{"num_hidden_layers": 12, "hidden_size": 128, "num_attention_heads": 4, "num_key_value_heads": 4, "head_dim": 32, "intermediate_size": 512, "vocab_size": 1477, "hidden_act": "tanh_gelu", "norm": "layernorm", "norm_place": "pre", "norm_eps": 1e-05, "positions": "learned", "qk_norm": false, "attn_scale": 0.177, "bias": "all", "tie_word_embeddings": false, "parallel_block": false, "init": "normal", "init_std_qkv": 0.0442, "init_std_o": 0.00903, "init_std_up": 0.0442, "init_std_down": 0.00903, "optimizer": "soap_variant", "learning_rate": 0.00792, "beta1": 0.95, "beta2": 0.99, "weight_decay": 0.092, "lr_head": 0.00737, "max_grad_norm": 1.0, "warmup_steps": 200, "schedule": "wsd", "decay_fraction": 0.341, "decay_shape": "linear", "final_lr_fraction": 0.0, "batch_tokens": 32768, "max_seq_len": 768, "doc_mask": true, "z_loss": 1e-05, "train_tokens": 104200000, "max_steps": 3180, "dataset": "wikipedia_en"}
Each number is 500 + 40 x the weight over its row's rms, rounded and kept within 0 to 999. Layers, rows and columns count from 0. Numbers have three digits each. The size before them is the row's rms in percent of the matrix's.

# layer 4 MLP down (transposed), 512x128, rms 0.242, rows 319-368, columns 64-127
095:474464492487618523497522505539533526473474553514568486505456555530515475502498485453530506517536505559450422432524548488508442495447475520496443485452511491528405488521498554486455567493475493
095:527496551501522459511488471544545514423545494542569472462511513448492563534470464451453501539564537475490527496482571531447471427487458520501471533414410549498468568479484526497440496483568443
083:501545608497460494476522508545471464528479493528462486543559439507489500435486499541541442420457567468463585546573498445494490532505505520487543521417490498506494550528491463502461449511523483
106:526448475498511499491537509562522528515497506498508578561508500434500468519510475490479533471538528584517383584567487518480444522505467527492537460575512495486463518491492601465559549447482484
098:579535536532467441442514492545490511491437594458534475515590513519530427463436485462533484507558472531536461503552495425476490563489478465519480458495529488462403568502572523496484498580513533
096:487499454516511470448446489439480479531557476451487528507513469474504462523478451489522502485519494556564476563547442429455468571551474477518522550543430527455478491475590492513511587464499478
122:572474563516550463507497470493502495528598440487495464477499442543505490531558459565500374470474494448428527499397506534539535460519496481548464502526474496547398481429474560478586526495575491
087:519556529485445499454492458364533486545527487554481451473470480535556522560549496495542472417455547479530498514557504490417545529547512429574538586475530600534469501510516533440511532504551519
086:462512601487540459580367551524512559432464511452549468488505480533555546501477548484469541474555613506443505531483470472476489506431539490571492478600467554502479504543487491518536479458503463
109:501545484494472479439490430478449552500545500526550480531544531499430481464509536494436490502471521497543474526511422435513477515474605480446454546522524569469496420515536470497511459489495517
106:495617526484525550526441526511524528524475470482536423507451486417520555554469548425558477416486497494554471452462508480476461490412489478466499433399513497414470530511517496525499547556512541
110:569475453441522497502518546572523509533377537523568492564540537442472486504453500541536525487469523492549441516481514519460492474494413579500471476564495424476464510559459507538484452528534425
118:493534506538513528479472575506525510464517590517482505456505583446531560610507601493474554539512490470497474581482540441473477466503510474492440484487448454544485518447505443496507489484489557
093:465526464511490523516468457486534452508468619507424458468426442536511514472476598421422525485529515527581535455458515540469513556436533422439507531547457498497552512471472493450491473451465501
086:508441516492412512525468489521458526491466481502479545539465491491541575414434475497451487463494484507543474439444520614505439549492528452557571501434480532522528494550541514550509502603461477
104:511558529555525504511507446471458544452530548499447474502524452452488465553491468537501507444524507472457477471478566508474495437585551493520453484513567576464552508456486552529476578511438494
112:465515532482463497512487532447466462508507481452488471487454480536470469513515492493522483470531449487516503503440469545538495543530541483518486451464393428519523490476496479510483578556464471
085:507520426404535544495454478422463487437575454531466430490440450524527523562494478478500530552534517460491503512540552475512561497480551475513430506517507475510505431496472549482510495427518533
100:532478485416524512523555559485478524487462460518501534562572461489529457516494477496497492446536450532570444482545424529515455456477461556450511459521553562571508471524529574442493481451536521
090:500495571408468407464484452504497518446444545510461474545574512489520480541502533502519502447512517458523455479518491507510512524517469425519538492475521510490420492511569465463560453533502519
091:508475534483523487528549424492540401563449545488442518512422464527482476489405487541514517516528560496507468507519471554503560498494460471462531498511495596480534527588504488496521487518521496
091:534511526518421564510523474491447431483494466497514509574511520465502400471480526568475487463461603454500523455522509453421467529528519503468484453419456498530528499453477525469546556530542460
113:518523576481485492493510561521421483424488465503533456504463610493509453506428503490479429472531446526495530526510537500490487555486533543521523464473509496493471531485500490513519485522491467
093:500504489478536482483450529562469452452498521531537505481477505500505423521441527504513508505529510506530501482437484442503499533491406470540525491483506480569496506510529487516525429491430388
098:503479501506485511493499501483489466493552530535554559500467489563523513529479556522575590516473418383414529509466507476539490518505473501433445560555539547474477529455490531579476518559464521
094:550549517521568553552579504455531517488429549502517506501505452571448503456485536469551522450503500488500456416458501502482511527485580557487469507499480491519475465531456499531505486522562435
088:431477474516587503528507485533485434503484486540488461524473500458521532512345436413472572510538525525515472542501534542567446481538505589463481491447481549488444453473484419493532449488454443
113:495424485413462509528559461489509493503445538551457516555475422514432523510576502543487512507484521514484537538505557505469480496515485455451483494545590568472516453525591535521532546479549574
092:477604501477479513435470477460500477505496499541470426492496530518535528439558557442548481551528469505484552483488519525476537549467507470480541506422572545492511546520475459558461516539470460
079:462442511434443458500447442524573448530480508552499511539555517468498494483574581468423499468485459436482475465481575472601507502499536502516549458520522538527481533477502499591489495520521456
108:433442515502532486486484459502457477431504541521491528453520475458488446535513493471410477542455426441599484495478494578530490455516505557478473489507490505581529509474506528507519464465497429
124:536469546510499506504461517504526426524518538494477466463413565519493463397623453532573480496469458548536529475505437511494472478497498555443532495484452544475515498481493492473490504448462504
093:527448464459514446475522453438420484516456539484540599486506465511483493495509478508509482516491465437522414492506573454495503485514534555479456572570433540560525538494535549491441504522403515
092:505556525496432514489475387452579534593404454554508501495497553507453454518495481510463485498522494479437544533504437502486561534544482447573527455515526464549545511485516506493451469498503518
111:529462423518495521484526498422502513488561547465484521523457460471488454526507511494473490392509465503568483462422495446526550476501494480518442544527471559467502509513501528532541559497539537
094:424579515523497555504559513413568500510551404502544559494529504497511504514515552451415482399495486465486482524476440451428499498510530521557486503527516471447485478462508480490514470493516435
089:550533528481555534553548427505458549476539505545459464450455467536524545527477500482523506537551497492497493496549521588478521518492473531493521554496494497511492574424414550472476482445508515
090:548495457475495536552517468467452557465459480430465487527462454422440466508489553557476501496463551455509523483491560475466519534554479471446551493505558421492521480510482519468499547503453478
085:540491473509431465551492495458560477523472527523515476508490487481446568488544491557527514523519462583559486545452599511534489488492486473464511460498558501489470531510462552476473590543526454
087:498476517511406513523509470440486445506480486513483451508511507532495496521549494474448518506489480415497514484516505449469520491385477494473557510456548524571449484526528565566499465600514479
085:463590540482509514508429551485591553527497414517545535465562491403565555511505552529424522486493576466556535545515505520482470470500515468596476551527512508498501463437507464446539496544507445
104:486516414478449451488510481499512439480481526519503443454470497495557432473523476534456516467448466508465516498496553537484387453480523451411485512561467427494467424587488501513489531480495466
130:466540562528558485444531482527519503481499491599440530503441513433442596453439481499480516602492548475479501484449461529532536453548538531438417441498491535543577551475526525492473504474476423
099:492615540529438543502518487514556522558414488543500516535469532485579478539534488527500438507498534437575565484484453535522573504506452455536539539436550534548538484468545466442516453501548511
094:558522448522526506520501522532506494519505463496512522546528481446565493525510547475517460498552430535488458568517411440507467552492561486508551487496563508498513499497529506562486424483448500
098:515540451433514506444474483429480508489493512515515511491497544510463502456572536475500446456533451427461492493479471466497559472510486498565482525456483564473604510599483560512536486528520571
083:446452474468524492527481550532533550505541476555497496504441508495594565532519485450532477474501473556503461530458474482533432509513522534466450507524467431493442503474496420499558512401508500
085:499496548512475529477508404477466540433504455492471451483401457477424478519560481469485580476414514517467521533454451560473484514478514508502457560455548538480507462503496488451487427490507539
113:547516510473499549499513516401564496498532511439432515529529522490584453504480543503447568502522505467530518459573517440491494397482552535481448482549450449528537525421442532532502522520471496
108:451515525459473518462444520549535520506525546435483526467493549549561495534546492520501596511491522494486501452550570478480445453483537519421586499503437450428499448527496460491555521533472484
# layer 4 MLP up, 512x128, rms 0.285, rows 320-369, columns 64-127
108:483521434466455492514537586598508452554549512508508496469461483542520523501498543517488424473436547549482412503407578509511476517557487476445495410513496502571515473501471534490494492437524550
081:463474501479463502528498514502463518465409526462474461449484520471554522511490460506426533524525413411482590533525470550486535410513517570518474500496488611526563506467531541456482467580475516
093:475482472499419538454430553494460513483519477532569534494549517546540469554450560555462491555495446467462412531486539437445490480421461509506462499482474542560473563490506482439509470526476468
092:493547510514478540490536525477446509491496564536549561442547444473488569484541461485491500523509443518522502501576485470551493480552529468504449498517525475515500474557501505475513455463416444
107:487513495491511572506499543543478566532560463544488507487562553455519477464473425461483521588462511513499498485512546471527486541471554525488509585507532495507511572456441442542531450488499524
112:530539543580538479474539472503470456487514526512508489481529529494476488449483456504521568514496453486589499536503487567441586454546561476408408545533529453556541565470556477469523392473510476
080:490468488502568496545466500476477572484527496485493520483530555492529474522494550551416511494511492533431530468465506561454517494487493496475491436571479442515564467465512502631528510505439493
092:509529498483524491454528468437524505479509558514487569501409466509471539445522505430433576450557527490552514526509499521507513493485492548457483517502480466519516468497579530406537453516503480
104:482533513546511513550473538495488512543510522478490502475457500452457579511515528446528528511445435436496416529460432540530562518510557502516456429485522488524549451486464434500455518465529494
106:490490547502477552439508439459502544478579531441477460387499532497453496473417498547465512525534536484470428521403518465481571448524461478518552482491463492541513487558448508518513497569527490
112:454442539476605485411486522451454500525503562506496475514476495549489562512540461485473531470476485537553482575557549517563430503461470565418488498565510515502449504471542523400414528467499493
100:484486507545469624517539511481431536491555459522492479495459511533500512532431485437469524576496499462515457473526476495521523517447451497500589473524461567576489505470534482556443475500499509
103:497473531447511550460502548527448434524524569458544461534510516473466542488533496452499518450489492480531494559532454498536451497528552479472531554487540470545541411481492531473462523466517485
080:500541498517504477515440531439495555461473501514548499435509526527521518571510510490433596485546537490469460646503451500502529504490553477420487478612502489516540500446488473438471507479499518
108:518468453429447557624478571512508493486557497520523481451511532457531454469446572482592535546445488489504474489519503477533473520486490448461489564492472473518508478470484478437483400486547521
107:431444535461561493515475529575480432429533570514522566416474545496551498470526533514462535491490412462466429498502441503453465474484404452494435469525470510501539522464500514478542501457548536
092:495514581510540527518508507523517483514490475476488391525510464525460491547573551482490441465455522513516403503575529557528490471566438471517580505533518485491478485481466421516501478606437536
091:464540448543414516492456506506477483486462461516515529444471535507544454467415560603504513517497478510485443472421577481504473508464538454548410499502429525491523532524443468507597559486564528
087:505505524546546510526465520456507493462479574435463533493530527425529518390491513574412503536507467575493477541572480540504605540498429486464442509485512460462483496516486531512479471465525515
095:582488556539499509487474515515480500481491497498489485515539498538524508515425512545482476614519538486571506460510520497452486518462475583477463532412450474492501633521462514469494519507504560
101:439418495485484509519546488531505506487526488500535573458516542489527484500470548535499538522487494514449509473503512478424449533576481438451463444479468466539489494455602467572512477587522454
100:566548451519470456476395515491493482496546551544508489493498527484440500516495441483518568509518491502530539506526464460494499535541514452500522455521539511510593442521477486521466474530512433
092:453501531553463536450476542446457471546439493480518487494455461471474495520513412472531521506449551550532513450527532541565491494522498526539506475516439499532513552480462595490446548500433512
094:493480519490466518497472396499510464465476490514504475435526482497537543421453556430465510549476535422540455541488469553555477501532506534508560547485469496571489466506442580555508497519533540
097:435448485519519483561485513499539526545465526460560545545492491526490532411525453511499442572560466505452498513493461438462511479510548521537481484446496425463482511476497488495419459552456364
079:458467496508589547524478455500451496503460447449485505499490393507490469490456498467464476592520446482528490577492560591583473468535509516524440555568458530466434470484512553470531522451556473
112:530537506568481542571438553494502516522551429511509511468494565490566521576476488502505513506506437491491437474451482512566513517486494491456419484507426532549550464502515530483463436447537472
086:510457532525521490535562498490441500461464491456537456474511470519530543528450489549456475460551491479521495498518584542495490504496504462485500491534512491509472474505430515493469479562377463
081:496539480524538512459522556514520496580419469526483502489500477503433561486378530516457513492518492520556512534503504532448538526511442469452495443501514508517486479529492475509528457483496456
112:447454524498539479487491519522505586450507477386532480502506516479477473550487427527465485467522515492514472473433501574526487484501477524450485436511522532573533425406517533541522467499496482
110:492505553478534487503547535491492408467546483529515502549480503480561482479506493477563551505529518481551515509479497448458528490514475472502492445481479475494560489443517430462525439463514522
110:489561482500519439432577522518543512511517498482506448507513569431507468480550461429492467542554523547495543534431480536507505472493442530449498534480551458502576491514470476470532500541569538
088:529478493510482460473529489540490415457538479470423521500456559468441517447584493494519514531472503505425528566502483496550445503516466523469507464499449510502484502453400468465581550507557521
109:457489486522435537402489474544455472504470494498467474499501499480485531438470475504603508539490532509445528516575531453480525559451483458488469515486516512475504472525509509483413452410502525
099:476512505439487408546441511505537396499518520488531510421533531401509513488450504567515501529506466509484480520480522613590522486484494456538522433468463449537488483494493413434515478511549546
096:492491528488515478471526566530501467425538512503559504459524529477504511428449455551554478614510486457403510549463493532445480452476440371513511530493472552421508449483490460518506492466607475
103:494548489476524515494515554476493527524522446452479463519487525553485470603516537466511525489537400537540529479502429534480485558556487566480606489522467487504533519482506596508483412556486475
074:480483531503560499499585526528495510483496443442545460477539519462487541513488508569457502489496500488499538491460430508538479536539466497510506528594465532486480483501567469503550476543484504
087:477454514505516480408479506479478581493519480528447494517589531494492475443495506457425536519483562582446516464562469560527520530490522506509492451474492447508533507522542463487498546511436569
091:447516477570502488465457441462415415525592442557494489505466505485502494478448492529517458619486488474556453542455512494576486522520494462464473485517505563467454490492387453530477471493546514
099:501542513596506554479481494538474450501498561498531495454511458508573480492504529432484460438475545478509421525533513472584473432554498552555500503465449457478511475511437585548527552507430577
117:417453605499536566487460518493481522443524490496526542500495466487463534445442432554537442478477554568469500509508474518518537459527535571481473558533485515484520518467551524503502515497443459
094:578474417485573446543504493497494475519604517484453417460619446487512448457476522486491533515558468473527496563476530562470470501550471491490379477500459473453524546445530490544500555470519515
099:404480511518480518493455510541369518549517420533559487493531480520482495474502524547449471491431460503493491532504528504516554475492491504480529488508520528478531542572584498460569493471529444
102:432424473550522516506530505483423518568477508454534485512473546510440512479502515470556482494453492527509522525524462504485482529529516521522494475501468477435482541501511468523449543519476482
082:474473490509522524502513558511461558556564525541550526506557444474486505495451433468485504417604516519487454438547462441555479524466513491539522448514474476531506502469465476426486495415430484
093:491403508498437608550444463479430526520502525523515509546601484497456505515462445574537491467502506496490482545512537534498510468531421466554577533508482449503468524505518413446503430456496480
093:461512531500537509520495489497501417606562501487510499551535501503499491535480445521531468588453547503490462432606536517524526557430502506537547493446449527444551505478524435471399486515516531
109:456466577542459468516527558480471492470521461457532533559529488506488499493446481383534437542448585454555529518502524520505524438497540486527499497498507536472499496527468473527561519512512542
093:504497508497490514490499510479485641535533521458445424514544568487490456509542589423555496460505414532487488497514460482491554541505561521527547479494582446518526526468541475503463533532471551